Each number is 128 + 24 x the weight over the matrix's rms, rounded and kept within 0 to 255. Layers, rows and columns count from 0.

# layer 12 attention query, 256x256, rms 0.0386, rows 111-127, columns 128-191
[[108 145 138 129 113  94 108 134 125 175 157 105 172 129 120 149  83 189  67 139  69  80  69 151 133 155 134  95 102 138 180 138 172 189 157 161 100 126 147 119 161  61 136 109  58 123 161 138 166  85 148 134 153 115 125 160 126 174 113 139 123 106 152 158]
 [109 121 109 114 142 144 128 127 139 108 113 141 130 136 101 140 145 132 134 102  88 166 137  90 137 157 114 125 169  86 125 167 139 162 177 153 125 126 142 144 111 147 133 159  74 112 157 137 160  78 116  78  72 112 115 145  92 113 116 108  99 140  97  96]
 [150 134 136  76 110 128 123 133 128 125 105 133 161 128 105 107 105 136 128 125 109 121 150 138 132 108 100 138 137 162 120 138 125 130 125 130 160  88 108 139 124 120 131 112 117 154 144 137 179 147 139 168 125 125 159 148 113  85 122  74 126 129 104 131]
 [158 136 136 138 100 141 134 104 160 130 146 129 180  95 128 100  90 100 112 134 128 143  94 123 110  87  97 110  87 121 134 153  98 123 175 113 120 151 115 111 131 116 136 105  93  98  93 126 127 154 103 104 160 105 119 109 125 152 143 125 171 104 165 142]
 [110  92 157 121 123 113 154 106 148 126 141 142 151  94  82 137 190 120 113 129  63 127 147 141 159 162 137 144 119 105 103 113  91 148 135 124  59 159 130 126 132 128 118 140 148 138 179  83 152  85  85 135 137  91 102 159  86 138 164 110 174 110 136 127]
 [114 115 124 112 138 143 126 115  83 147 151 151 117 105 126 142  46 132 186 144 132 144 101 151 117 149  97  96 135 161 123  91 117 191 117 109 122  85 180 136 165 138 140 122  94  95 103 142 183 143 120 124 153 111 129  70  98 129 132 125 116  89 151 108]
 [ 89 108 124  79 117 155 121 165  95 138 138 149 153 115 118 120 144 157 107 145  99 128 129  89 149 140 104 135 114 101 124 145 132 144 127 150 178 118 154 120  69  95 155 145 145  92 112 134 131 141 116 124 161 112 131  98 131 109 122 104 154 152 139 152]
 [125 171 125 185 141 165 128 159 154 142 123  87 126 139  57 112  76 112 122 151  99 166 110 127 148 114 157 172 149 120 160 103 126 108 117 149  97 114 118 111 116 138 143 156 152 105 120 130 120 139 158 132 138 125 120  88 150 116 114  62 152 116  91 137]
 [130  63 132 103 146 134 131 134 161 140  85 170 120 137 156 149 124 125 133 115 165 140 146 121 120 130 115 134 146 133 160 115 131 120 140 187 108 128  98 128 109  53 148 166 122 133 157  84 170 117 123 137 142  77 115 149 151  95 107 108 109 108 110 126]
 [158 135 137 126 108 103 102 125 151 100 170 111 140 133 163 105 112 149 139 113 133 169 112 143 128 100 154  82 165 140  98 195  97 109 126 155 112 102  68 156  88 141 103  92 116  94 104 145 167 120 124 112  95 132 130 150 136 129 125 139 139  99 150 141]
 [ 88 103 106 102 113 127 141 156 113 157 115 142  84 115 121 136 141 133 135 106 181 119 117 149 132  71 143 115 114 174 135 170 173  98 104 130 145 134 149 164  92 102 151  98 128  93 118 108 137 126  68 146 139 116 124 101 160 100  85  97 116 123 118 108]
 [131 157 164 138 165  94  79  86 129 164 149 143 117 130 155 137 184  86 130 115 170 134  94 122 137  92 109 149 163 130 122 114 197 105 111  93 148 131 111 140  92 158 100 142 144  91 133 126 113 142  73 145 114 149 129 139 128 102 144 138 168 123 103 113]
 [193 169 108 112 107 124 117 154  99 101  76 115 127 124  88  91 110 128 119 120 147 141 100 128 125 138 144 194 123 107 137 160 100 113 111  87 184 144 139 163  64 110 124 122 141 167 136  96 212  81 129 158 119 132 135 173 138 123 139 110 138 112 190 115]
 [162 126 139 128 148 116 127 159 158 155 139 156 167 147 136  79 149 106  99 150  98 135 154 111  76 135 111 135 134 154 135  84 105 128 176 117 148 129  97  91 106  95 138 126 116 105 156 166 124 161  91 123  97 101  85 132 171 133 133 118 101 124 142 103]
 [129 114 112 131 105 115 124 183 188 156 115 102 148 140  93 115  93 131 139 112 133 114  98 121  74 138 110 106 151 111 144 143 132 164 121 125 120 167 147 122  96 127 112 177 101 163 123 127  77 113 154 133 168 111 156 114 171  93 122 132 139 113 130 146]
 [144 142 122  91 119 159 134  64 128 139 175 156  85 185 176 139 136 131 116 135 134  93 117  99 136 105 150 124 130 136 151 131 132 130 136 110 108 115 107 104  87  97 125  96 119 159 116 145 153 177 106 134 149 115 158  87 141 113 131 191 154 122 149 168]
 [156  92 100 137 125  78 125 134 101 170 110 104 112 164  98 166 177 142  79  89 119 122 102 124 119 114 119 130 109 164 135  95 127 121 150 158 168 149 126 161 152 193  88 112 136 168 107 137 146 156 105 147 141 134 137 130 138 117 101 143 146 157 131 127]]
# layer 12 attention key, 256x256, rms 0.0387, rows 111-127, columns 128-191
[[ 83  83 116 161 115 111 124 167 128 132 176 133 128  89 126 106 113 154 137 110 113 135 168 178 172 141  95  74 127 147 141 106  96 154 171 137 119 126  96  87  88  88 127  46 156 200 154 146 134  91 151 175 129 178 149 146 146 196 177 166 131 169 112 120]
 [188 104 125 158 134 143 116 148 145  91 104 115 120 149 150 106  77 177 155  65 162 133 135  66  78 167 155 132 127 120 149  68 109  83 119 134 163  87 121  84  68 143 148 167 110 129 146 119 155 150 112 122 167 131 111 124 106 133  96 175 119 107 147  81]
 [ 91  93 119 118 145 145 157 141 137 188 130 123 103 150 129 116 147 172 153 112 153  89 126 123 142 114 144 130 147 133 116 170 137 105  94 114 137 129 127 104 175 123 147 143 158 124 165  96 111 155 119 130  79  82  83  80 153 110 120  87 120 113 120 116]
 [136 148 134 151 129 165 126 100 142 104 149 145 130 113 152 143 116 102 190 166 144 143 158 116 110 119 151  97  61  94  58 144 140 145 141 132 121 137 124 123 142  96  95 118 130 110 133 150 120 121  83 104 124 107 125 111 128 122 101  99 157 150 141 138]
 [125  97 159 134 150 116 147 113 106 133 107 119 119  96 123 137 191 125  96 109 144 103 106 111 136 146  81 117  83 134  89 141 123 146 167 132 128 138 143 108  79 127 133 102  96 110 116 102 162  75 139 161 111 173  83 134 142 148 156 159 138 132 135  96]
 [126 151 177 139 162 149 100 127 127 151 133 126 135  77 160 145 131 156 116 157 113 182 130 119 105 155 112 115 101 166 120 109 105  90 128  92 150 185  89 130 157  85 128 138  96 157 133 155 136 142 148 149 122 140 122 139  97 102  86 147 160 128  88 130]
 [ 96 133 129 142 125 131 132 130 123 105 155 164 116 121 171 168 113 106 115 135 148 136 142 151 165 109 104 150  85 178 163 111 108 168 137 124 162 155 148 158 110 110 124 136 121  83 123 121 142 130 120 153 150 158 122 154  64 119 145  75  91 138 148 140]
 [119 135  98 102 144  98  98 102 157 120 114  60 103 164  82  78 131 119 146 118 140  84 151  55 132 141 157 152  94  76 137 158 145 163 124 168 126 179 168 125 126 124 131 131 107 119 152 124 173 127 136 113 138 127 129 106 154 115 132 101 131 103 149 116]
 [152 108 133 108 115 113 135 170 161 119 111 169 110 145 122  98 114 131 158 112 125 165 164 177  77  92 116 139 175 114 158 117 113 118 130 143 142 154 111 122 114 138 139 122  89 152 134  91 161 129 103 151 117  93  98 147 177 166 140 117 131 110 131 158]
 [134  94 126 158 156  92 143 154 101 103 123 131 130 133 154 137 135 131 181 166 145 123 127 172 117  96 107 117  97 104 131  84 107 146 156 136 117 168 136 113  88 152 152 109  91 156 137 179  98 113 125 116 141 145 131  92 156 137 127 138 138 130  99 155]
 [112  83 155 140 134 145 150  98 134 185  87 127  87 116 141 143  95 116 112 106 164  76 131 134 178 121 114 131  88 188 140 138 143 121 135 118 100 131 126 176 150 132  84 109 191 123 119 138 131 131 104 116 138 166 126 128 144 142 115  83 112 100 122 110]
 [127 126 152 161 126 136  75 140 163 149 176 128  95 149 149 170 182  97 138 113 154 148 107 143 122 101 145 116  88 126 137 111 165 133 146 140 137 130  94 194  95 120 118 126 148 149 121 140 104 139  98 123 109 111 132 112 120 169 151 129 121 110 193 103]
 [125 182  75 123 164  83 118 137 114 100 112 132 134 144  84 107  99 185 100 113  83 100  91 159 153 185 101 157 108 151 146 127 124 164 131  88 109 134 122 151 118  81 134 128 113 112 135 109 119 123 145 117 130 136 107 146 131  92 118 128 101 148 124 107]
 [196 102 170 101 144 130 145 169  96 117 177 111 129 101 129 112  93 143 132 119 167 111 149 129  79  95 157  85 142 140 123 136 131 145 179 115 149 177 165 107 123 120 131 186 174 144 155 137 121 148 106  97 149 112 147 152 150 103 156 132 136  69 138 150]
 [133 122  88 106 160 116 192 119  90 152 162 154 152 104  97  84 119 145 155 153 182  84 116 146 136 139 146 113 151 129 203 112 158 115 100 120 107 100 137 132 120 120 135 131  92 135 143 144 100  94 161 155 153  76 147 109 123 116 179 131 106 122 176 119]
 [139 160 148 167 141 125 127 121 145 149 146 127 139 171 146  97 116 122 148 168 163 127  80 122 118 101 161 111 178 114 175 149 105 143 114 121 186 118 106  85 121 113 134  88 125 146 157 159 114 156 118 105  81  79 137 103 137 129 116 148 183 118  97 140]
 [144  93 124 117 101 182 129 126 117 135 140 158 123 114 160 105 111 155 132 116 168 106 114 163  90 124 160  76 146 152 126 109 150 146 138 127 139  94 166 159 151 128 167 143 100 130 132 178 112 135  83  76 134 123 129 136 178 104 126 189 120 148 190 147]]
# layer 12 attention value, 256x256, rms 0.0387, rows 0-35, columns 128-191
[[156 100 125  80 137 108  91 119 154 136 121 114 123 124 117 134 159 176 116 147 119 127 163 134 137 133 152 169 116 141 119 118 161  93 129 113 113 115  95 123 136  92 155 115 194 180 141 138 119 152 169 106 104 120 108 129 199 132 137 134  93 104 135 144]
 [ 93 148 157 123 125 122 143 126 104 149 139 101 111 147 135 108 156 124 120 137  52 162 138 116 141 172 137 133 127  94 152 113 126 134 168 123 115 117 168 145 118 164 149 104 159 109 132 153 128 101 115 109  97  97 121 127 147  95 125 141 146 118  63  95]
 [112 109 154 157 136 135  74 107 114 167 150 136 111 175 136 112  82 165 136 154 138 152 124 125  98 150 130 117 118 130  99 154 136 133 107 173  94  82 121 114 136 113 113 125 131 132 150 119 146 105 105 130 142 114 140 109 150 123 205 113 116 157 144 111]
 [ 98 150 123 132 146 167 116 123 133 121 107 138 107 155 131  98 139 116 133 130 117 116 143  75  89 139 132 168 120 148 144 139 125 139 131 175 117 135 116 149 132 111 116 132 115 111 130 150 144 132 157 138  99  95 156 149 104 168 159 114 137  69 121 159]
 [138 152 126 130 132 123 121 176 113 127 158  92 145  96 149 107 119 128  66 122 130 138 101 139 154  74 129 127 138 172 116 129 156 103 140 113  85 129 101 154 102 125  92 127  99 137 132 159 118 131 115 114 140 157 113 144 122 125 140 129 191 100  69  93]
 [126 113 141 113 144 118 102  97 133  98 138 164 126 139 100 121 127 151 106 122 137 151 110 145 139 128 123 116 145 131 123 137 126 159 141 117 150 125 107 140 148  62 159 160 122 139 168 165 114 148 146  67 156 111 134 152 144  73 121 166 113 164 119 104]
 [140 148 147 111 127 133 144 133 124 125 122 145 167 157 125 154 156 162  87 158 188 166 111 149  98 158 128 110 135 110 126 114 143 174 115 132 137 146  92 162 118  86 107 122 130 102 129  94 122 177 105  97 138 120 114 105 120 155 142 118 129 144 128 144]
 [132 129 131  90 113 137 168 144 122 140  95 145 162 175 120  87 165 119 107 119 144 174 144 128 116  95 109 139 129 123 114 124 124 139 153 122 143  70 128 105 134 111 149  88 162  98 153 100 134 125 136  86 123 130 149 149  82 143  89 131 163 134  99 129]
 [110 108 124 177 156 107 118  99 134  97 163 122 141 159 148 183 141 160 117 106 132 106 196 148 105 123 139 138 124 107  87 142 147 105 135 107 137 158 115 128 139  74 145 105 163 135 123 110  84 128 112 114 103  70  72 152 127 117 125 142 138 142 135 138]
 [154 133 133 165 152 175 147 141 117 126 107 138 126 123 150  83 105 130 142 138 169 131 157 148  91 149 149 108 123 128 133 121  93 142 134 106 107  83 137  64 111 109 139 114 113 141 118 140 105 136 134 104  88 107 147  88  97 148 111 140  85 138 111 112]
 [136  83 113 135 141 113 113 113 151  96 120 163 132  97 109 120 161 102 142 136 101 134 157 115 124 121 124 142 145 125 169 144 169  96 143 154 117 110 110  96 135 147 121 143 111 153 125 112 138 139 154 139  72 141 149 146  87 125 122 137 118  83 106 127]
 [142 130 103 110 122 131  72 161 104 138  85  97 136 158 135 103 141 116 141 140 102 113 142 151 110 118 176 144 146 155 106 165 125 146 113 140 124 135 133 120 124 140 137 114 103 151 117 152 123 108  83 127 139 106 114  88 118 135  66 149 137 159  88 107]
 [129 103 153 128 144 133 109 138 134 121 143  90 162 141 112  49 106 100  71 143 135 126 159 116 117 126 121 129 137 174  97 116 114 144 136 126  86 136 141 122 105 106 143 142 141  99 144 106 102 123 119  95 157 127  95 105 116 109 159 105 180 129  90 136]
 [149 150 147 166  94 119 126 138 131 132 164 127 115 164 138  95 100 143 124 142 119 133 130 131 133 125 125 136 138 114  87 106 131 128 106  84  74 127  89 137  95  61 125 159  94 140 118 136 110 126 112 157 145 128 129 134 142  96 172  97 146 146 106 102]
 [ 87 126 112 114  89 124 145 116 110 141 164 118 149 130 146 150 152 121 129 131 148  91 138  95 158  96 148 170 107 127  90 134 182 109 145 115 115 180  97 133 106  96 124 129 114 121 123 113 141 119 129 139 138 127 127 126 149 142  93 124 131 152 142 142]
 [132 142  67 125 135 124 101 128 115 119 161 140  80 152 178 130  77 181 105 109 108 127 145 116 119 110 169  85 143 192 145 114 145 146 109 123 111 150  89 142 126 164 151 115 160  67  95 127 139 110 142 108 130 127 138 118 113 136 114 120 107 127 119 129]
 [138 116 110 167 170 108 126 168 117 157 130 136  82 103 108 119  77  90 114 164 161 149 143 134 120 148  71 114 117 167 135 167 134 177 116 111 148 103 101 111 145 185 137 123 143 106  79 144 121 115 105 112 120 131 160 113 133 122 175 142 141 112 111 119]
 [ 94 125 118 104 109 159 114 160 154  96 156 124  69 154 152 124 159 151  72 100  82 141 164  91 164 124 146 155 151 134 107 166 125 161 105 115 125 134 134 141 146 149 118 101 157 139 111  90 120  77 119 172 125  89 103 141 119  98  40 142 123  87 142 157]
 [ 81 140 139 116 131 136 143 158 105  78 145  98 145 143 126  76 127 127 110 120 103 127 108 164  72 140 110 125 131  96 170 142 174  97 118 160 152 134 131 106  89 115 115 164 142 116 161 163 150 156 139 132 162 148 106 132 152 158  89 167  96 134 120 126]
 [125 153 133 139 144 100 115  81 162 138 150 111 160 117 136 119 118 153 133  94 125 106 130  95  99 164 133 179 112 117 109 117 162 141 134 144 153 127 111 106 152 135 143 148 108 156 154 107 115 121 119 144 127 159 134 156  88 127  90 106 144 136 145  90]
 [104 130 145 129 137 141 144 114 120 119 147 172 156 139 150 119 105 134 136 125 128 124 105 136 133 124 118  63 122  74 140 126 144 146 120 108 111 140 151 119 127 108 171 114 103 110 141 134  98 126 119 133 108 145 148 119 106 122 113 156 156 150 118 108]
 [119 118 119 161 108 108 133 121  97 138 106 147 176  76 144 126 120 122 112 126 132 121 168 157 121 147 149 120 134 114 121 146 165 105  86  90 179 138  97 141 106 115 112 142 134 132 139 105 125 130 119 159 129 135 114 141 171 107  86  99 121 164 129 149]
 [112 160 130 156 146 109 121 116 156 149 108 163 109 126 111 124 119 148 163 107 131 107 115 142 172 117 127 140 138  93 121  82 116 132 143 145 129 125 121  90  66 110 110 149 159 144 187  99 102 142  89 137 122 109 150 147 144 101  95 145 132 134 114 125]
 [159  79 129 138 118  58 159 141 104 158  90 100 159  98 141 116 138 114 162  91 147 118  77  92  85 192 143 100 152  95  88 133  91 137 166 155 139 136 134 115 147 167 136  65 148 142 178 150 132 122 171 140 133 127 120 138 131  81 149 111 124 115 151 108]
 [ 80 107  97 154 154 148 101 135  95 105 147 150 122 154 106 153 164  93 142 141 123 128 166 135  95 130 144 150 132 147  74 132 155 150 108 122 182 107 134 154 102 161 130 145 108  95 133 144 121 115 108 134  98 137 109 136 118 133 131 112 143  69 115 122]
 [111 160 145 133 121 143 100 103 145 138 159 105 137 126 154  86 141 123 127  66 147 130 144  97 124 162 175  96 160 182 118 128 105 132 113 123  92  98 141 131 116 111 171 142 114  99 152 101 109 170 130 120 160 149 151 164 134 107 135 126 132  99 169 122]
 [117 129 133 147 131 128 184 140 102 109 117  96 159 129 142 138 154 110 116 172 113 136 159 161 145 117 138 111 121 179 169 118 113 156  91 109 113 103 175 153 107 123 123 115 100 115 121 150 129 113 136  97 135 142  99 115 146 135  91 134 110 114 138 169]
 [124  82 116  70 110 138 125  80 118 126 143  96 136 126 133 149 150 109 150 110 161 139 115 104 108 146 128 149  83  81 150 166  79 125 139 112 129 118 162 121 134  97 112 129 133 136 125 137 153  94 128 160 127 138 127 110 105 133 120 108 155 124 103 118]
 [104 150 131 133 152 141 222 148 158 131 109 119  67 105 110 117 129 110 143 177 152 177 129  99 111 157 173 141 129 101 158 147 118  98 129 146 129  81 147 122 140 111  95 126 160 146  64 134 144 164  95 114 144 122 129 116  96  63 144 109 175 122 109 140]
 [102 110 126 154 119 111 134 147 125 173  90 138  98 141 145 140  98 129  96 107 128  81 142 132 113 121 124 161 128 135 124 126 156 124  92 125 142 121 151 146 144 135 100  89 142 114 108 120 172  99 153 145 137 128 147 127 123 154 102 137 149 143 177  99]
 [123 115 146 145 159 136  99 101 158 153 157 150 147 111 175 167 112 154 137 127 167 152 111  86  99 136  91  86 150 103 137 137 134 164 161 152  91  87 174 164 124  85 108 108 130 140 102 153 153 107 141 112 122 129 133 111 122 121 155  92 133 199 139 123]
 [108 184 165 146 136 131 104 130 142  99 172 133 146 111 146 108  92  98 123  96 158 122 119 137 122 145 110 154 113 131 122 122 116 136 140 150 132 110 147 130 179 148 129 130 144 147 102 116 169 149 124 134 135 137  90 127 102 120 140 115  76 119 120 106]
 [102 101 172 151 130 137 120 132 101 103 150 111 134 132 153 125 128 128 120 129 138 103 102 136 139 137 153 132 100 148 154 116 147 106 120 101 140 144 163 114 112 104 128 131 122 106 156 130 118 158 154 175 132  99 130 146 106 158 135 158 128  97 114 134]
 [138 172 102 141 126 130  97 182 118 158 140 127 133 128 116 139 113 133 118 125 137 161 124 125 138 178 129 146 131 119 138 110 122 141 130 137 123 117 118 161 134  70 131 111 145 119 165 115 109 154 128 152 142 125 116 126 148 162 137 103 136  96 128 112]
 [ 96 148 141 147  91 135 129 143 140 121 174 172 118 137 126 121 121 166 105 171 131 171 136 160 130 153 166 123 111 137 119  81 114  80 111 147 113 140 176 138 132 132 156 129  62 147 136 156  98 112  87 166 117 100 112 144 123 136 180 148 126  90  85 119]
 [133 134  89 110 133 104 154 153 149 164 155  74 145 104 144 185 164 132 162 118 129 150 123  78 128 155 141 122 124 106 125 130 157 111  87  97 163  94 139 132 111 116 169  95 102 156 115 114 107  96 117  86  79 205 125 141 144 113 131 176 106 173 122 150]]
# layer 12 attention output (transposed), 256x256, rms 0.0479, rows 0-34, columns 128-191
[[ 73 177 126 140 159 118 163 131  85 115 118 167 141 150 110 109 107  97 121 126 137 101 156 103  99 156 166 116  66 113 133 151 118 116  94  90 140 113 182 122 153 115 152 107 130  98 133 105 141 145  99 147 152  79 150  85 137 162  96 141 126 136 135 127]
 [176 157 138 118 141 178 108 145 108 175 119 123 131 144  99 130 123 107 137 125 137 130 106  89 154  83 127 129 165 155 146 141 111  94 162 133 106 150 127 108 149 135 172 125 114 163 160 141 131 124 137  87 126 103 121 140 147 133 112 145 155  76 122 114]
 [110 155  91  97 132 127 111 168  80 144 120  99 124 168 125 140 169 128  64 164 207 183 141 129 145 121 157 124 116 123 120 125 116 124 124 136 111 126 177  87 145 134  95 135 139 146 100 159 195 113 126 164 105 114 138 125 121  97 140 176 130 165  97 168]
 [100 147 112 119 173 184 123 151  99 126 130 107 122  89 132 108 116 182 142 134 182 119 122 121 106 139 104 132 161 139  96 165 109 187 112 132 153 153 155 128 126 114 131 127  79 134 138  93 151  89 153 157 117 129 144 115  91 116 143 134  88 133 123 118]
 [131 117 124 136 133 159 144 132 125 121 151 130 116  79 149 151 123 140 110 100 144 156 143 143  97 130 110 124 142 158  63 162 125 126 136  91 137 100 121 149 131 126 117 130 111 138 141 145 152 130 146 152 116 103 122 139  95 123 145 181 111 177 113 146]
 [165 133 154 152 153 129 101 133 124 156 115 127 150 165 122 114  93 147 134 126  98 176 134 131  89 166  91 110 197 114 107 133 131 113 137 135 158 194 175 148 111 110 125 137 131 106 163 125 117 160  92  93 142 112 180 114 101 116 151 121  94 122 131 138]
 [167 127 137 126 139 137 107 144 146 102 140 143 128 162  98 124 144 201 127  87 143 116 133 133 143 167  97 106 123 108 109 102 139 166 128 193 125 132 134 140 101 125 100 110 149 151 162 115 133 151 133 120 109 134 138 140 113 145 157 166 111 135 159 131]
 [176 157 128 129  99 165 169 152 107 116  86 165 137 155 109  93 122 130 112 109 133  77 105 132 138 101 150 101 144  83 101 139 125  89 132 142 176 163 132 136 143 120  90 108 137 155 118 127 164 135 125 145 113 115 118 148 154 131 139 146 102 125 111 135]
 [140 137  94 161 109 123 160 108  89 108 101 131 135 136 136 123 124 141  96 130 123 112 150 101 159 142 166 111 148 137 112 115 140 153 125 107  74 103 126 160 116 110 115 128 177 117  91  80 181 109 103 133 149 127 131 196 126 140 121 145 135 133  99 113]
 [131 181 127 135  91 133 108 140 104 180  90 143 124 106 137 149 132 117  88 111 104 104 102 146 142 126 126 143 108 161 155 109  95 158  99  98 135  96 165 135 109 142 152 129 142 146 119  90  81 118 131 145 126 172 134  92 136 131 141 163 115 178 155 147]
 [ 91 128 108 115  96 160 110 117 137 118 138 139  89 131 131 115 146  97 142 110 116  95 109 133 124 174  87 140 137 123 153 113 119 143  97 130 132 158 120 136 106  90 132 122 119 109 145 143 136  83 124 126 154 178 119 115  78 113 177 127 108 143 182 121]
 [109 101  95 151 109 148 146  88 130 122 143 125  85 102 117 179 169 115 127 102 171 134 101 140 148 118 149 128 131  70 135 111 119 109 152 117 155 122 153 116 121 155 114 127 143 140 136 115  92 108 122 133  81 104 142 100 139 151 161 116 159 135 131  93]
 [135 158 117 149 124 158 120 102 161 152 134 133 103 174 113 149 102 108  91 102 131 149  95 112 168 134 132 148 143 179 121 135 153 110 145  98  92 128 102 125 131 128 108  92 107 146  94 117  39 123 123 112 108 127 125 138 122 132 131 129 126 140 167 128]
 [143 118 101  89 165 124 147 140 156 160 159 145 128 131 154 127  76 111 105 142 130 194 136 117 137  96 123  93 126 125  99 137 125 122 112 120 108 123 175 112 157 172 134  96 106 157 137 122 194 120 126 130 123  93 160  89 141 138 111 128 117 123 129 147]
 [ 90 110  98 125 123 141 150 149 155 166 106 148 142 151  86 147 128 116 134 126 152 116  68 151 121 116 166 102  80 139 122  98 145 129 112 141 121  97 103 150 159 109 108 127  94  99 135 100 123 158 162 111 124 112 131 151 129 115  96 165 160 128 144 103]
 [151 119 155 144 139 126 130 124 148 128 112 118  70 135  74 113 146 150 114 123 132 136 126 142 123  82 142 110 113 120 124 156 107  91 103 147 101 132 121 107  91 115 114 167 104 125 117 131 153 123 140  95  83 130 138 103 131 134 133 113 128 143 136 160]
 [ 28 126 143 151 115 148  63 150 134 145 111 108 108 104  89 161 134 152 118 118 154  50 108 132 120 139 137 101 193 135 174 140 116 115 109 157 107 152 164 172 114 118  97 111 121 154 113 141 116 142 111 136 111 130 119 105 157 153 182 118 186 151 111 111]
 [143 156 162 158 200 130 144  79 106 133 126 120 113  96 138  93 120 118 115 149 153 144 124 169 174 129 116 129 108  89  78 142  97 160 131 154 127 124 125 130 134 137 128 106 131 103 139 149 165 129  71 129 125  56 117 129 101 132 118 129 132 148 121 135]
 [145  71 147 114  94 127 120 102 140  93 112 146 177 108 167 137 125 145 149 120 152 127 127 151 119 130 100 117  92 105 111 112 126 130 109 179 119  69 171 145 149 173 130 131 145 115 124 127 157 142 100 139 119 155  80 196  94 121 120 124 124 137 148 117]
 [ 87 192 135 145 127 115 142 108 165 146  81 124  93 172 114 116 109 107 156  80 128 135 112  81 156  96 160  92  97 146 135 133 106 102 141 129 134 172 114 120 124 167 138 122 132  98 146 154 113 114 105 120 176 133 130  93 160 135  83 132 122 171 138 139]
 [162 154 107 108 132 101 146 141 110 156  93 143 134 113 147  94 148 127 125 126 131  91 131 118 114 134 147 114 142 137 140 118 117 154 172 148 129  99 178 132 135 112 143 137 181 132 152  95 154 103 111 140 142 127 109 130 146 136 116 106 136 162 141 161]
 [129 106 109 103 115  94 107 106 118 102 137 108 154 115 137 134 181 136 130 115 134 152 107 137 142 136 127 143 137 141 152 168 144  77  75 141 154 163 103 155  91 146 119 176 133 113 122 118  80 145 115 116 171 152 128 128 151 133 125 116 106 156 131 116]
 [126 188 121  87 100  90 153 154 116 172 130 151  96 146 184 114 106 124 128 145 117 157 120 144 128 142 121  99 122 141  93  95 156  86 134 139 160 124 139 121 116 137 164 126 121 127 145 127 135  99 116 130 185 130 142 121 149 148  87 150 102 106  88 139]
 [ 87 156 151 140 107 132 170  93 104  94 129 139 184 125 125 163 130 125  91 149  91 148 131 128 153 156 136 123 165 127 197 135 115 164 120  56 151 139 137 122 133  89 191  88 139 137 127 193 112 128 156 158 131 163 119 109 167 131 123 132 161 139 121 122]
 [118 105 149 161 135 149  77 137  84 140 130  97 116 139 112  98 138 162 136 145 127 100 126 125 135 140 117 137 159 108 103 113  97 135 112 166 142 160 134 138 125 112 128 101 169 130 120 106 154 104  96 164 128 154 109 143 108 110 143 124 154 126 164 139]
 [168 126 166 122 112 140 161 109 126 144 122 138  97 162 181  85 127 110 126 117 168 113 167 110 112 115 137 130 134 138 105 113 163 147 148 142 124 157 168 103  95  80 100 176 127  80 109  96 122  98 151 114 125 113 170 125  92  99 163 100 104 126 138 161]
 [108 138 158 152 138 151 150 106 145 139 125 124 147 142 112  92 183 150 126 138 107 126  82 123 129 122 133 116 155 131 140 161 104 122 142 122 142 107 140 141 125 114 146 117  76 158 115  98  97 124 145 124 123 162 139 130 118 150 117 145 106  92 141 126]
 [ 94 147 140 150 126 155 149  96  99 146 169 132 120 144 111 144 134 154 115 158 119 120  90 123  97 102 149 146 138 113 111 101 125 142 151 155 127 124 130  93 150 162 168 112  94 156 121 127 120 119  96 135 130 114 131 141 148 128 160 117 155 142  88 139]
 [111 158 149 119 145 128  87 127  87 158 130 109 115  98  99 102 137  94 164  54 128 120 136 146  94 108 102 120 115 174 159 153 145 147 113 108  77 132 149 131 119 132 134 123  93 148 133 114 108 123 135  97 148 114 121  70 149 107 155 146 180 104 150 161]
 [115 134 129 133 162 134  92 163 134 107 123 100 145 136 134 109 102  63 142 108 106 102 117 119 154 123  92 163 143  92 124 129 141 193 128 122 118 193 123 124 132 115 118 169 103 124 123 133 144 144 119 116 168  91 123 125 129 131 110 201  96 127 118 102]
 [177 172 135 170 125 126 154 166 115 133 166 122 156 113 121 133 125 135 176 136 139 170 157 115 105 129 160 133 130 160 133 121 169 114 130 125 130 117 153 129 128 134 117 125 173 143 106 114 132 148 136 133 142  90 160 111 189 137 157 116 113 103 123 163]
 [158 135 163 117 108 129  99 134  87 106 137 110 118 184 152 108 108  92 110 136 114 148 115 118 106  81 169 139  66 169 102 107 129 148 131 150 161 115 105 151 150 116 137 121 159 138 146 161 116 116  98 142 168 101 126 120 135 147 105 152 157 179 127 177]
 [193 126 107 115 132 134 145 144 155 120 125 118 130 139 147 126  76 160 132  90 127 148 143 136 109 120 113 143 158 134 104 115 217 155 114 138 160 111  75  90 111 108 145 153 133 149 135 135 139 140 133  76 100  88 138 144 138 144 138 154  89 121 158  80]
 [115 108 144 137 120 115 129  91 135 185 163 178 146 116 161 160 165 117 112 112 124 127 117 108 157 127 144 144 131 143 148 169 161 107 108 126 142  87 126 130  81 136 142 100 108 130 130 101 140 133 115 153 133 138 159 165 100 143 160 152 118 108 109 110]
 [166 136 132 148 141 165 155 124 125 122 128 129 140 164 135  89 123 155 127 145 163 136 160 148  93 105 184  75 105 116 132  99  81  74 143 127 152 122 120 127 165 187 131  97 144  96 141 150 192 119 110 169  80  95 135 152 149 102 127 125 154  92 116 126]]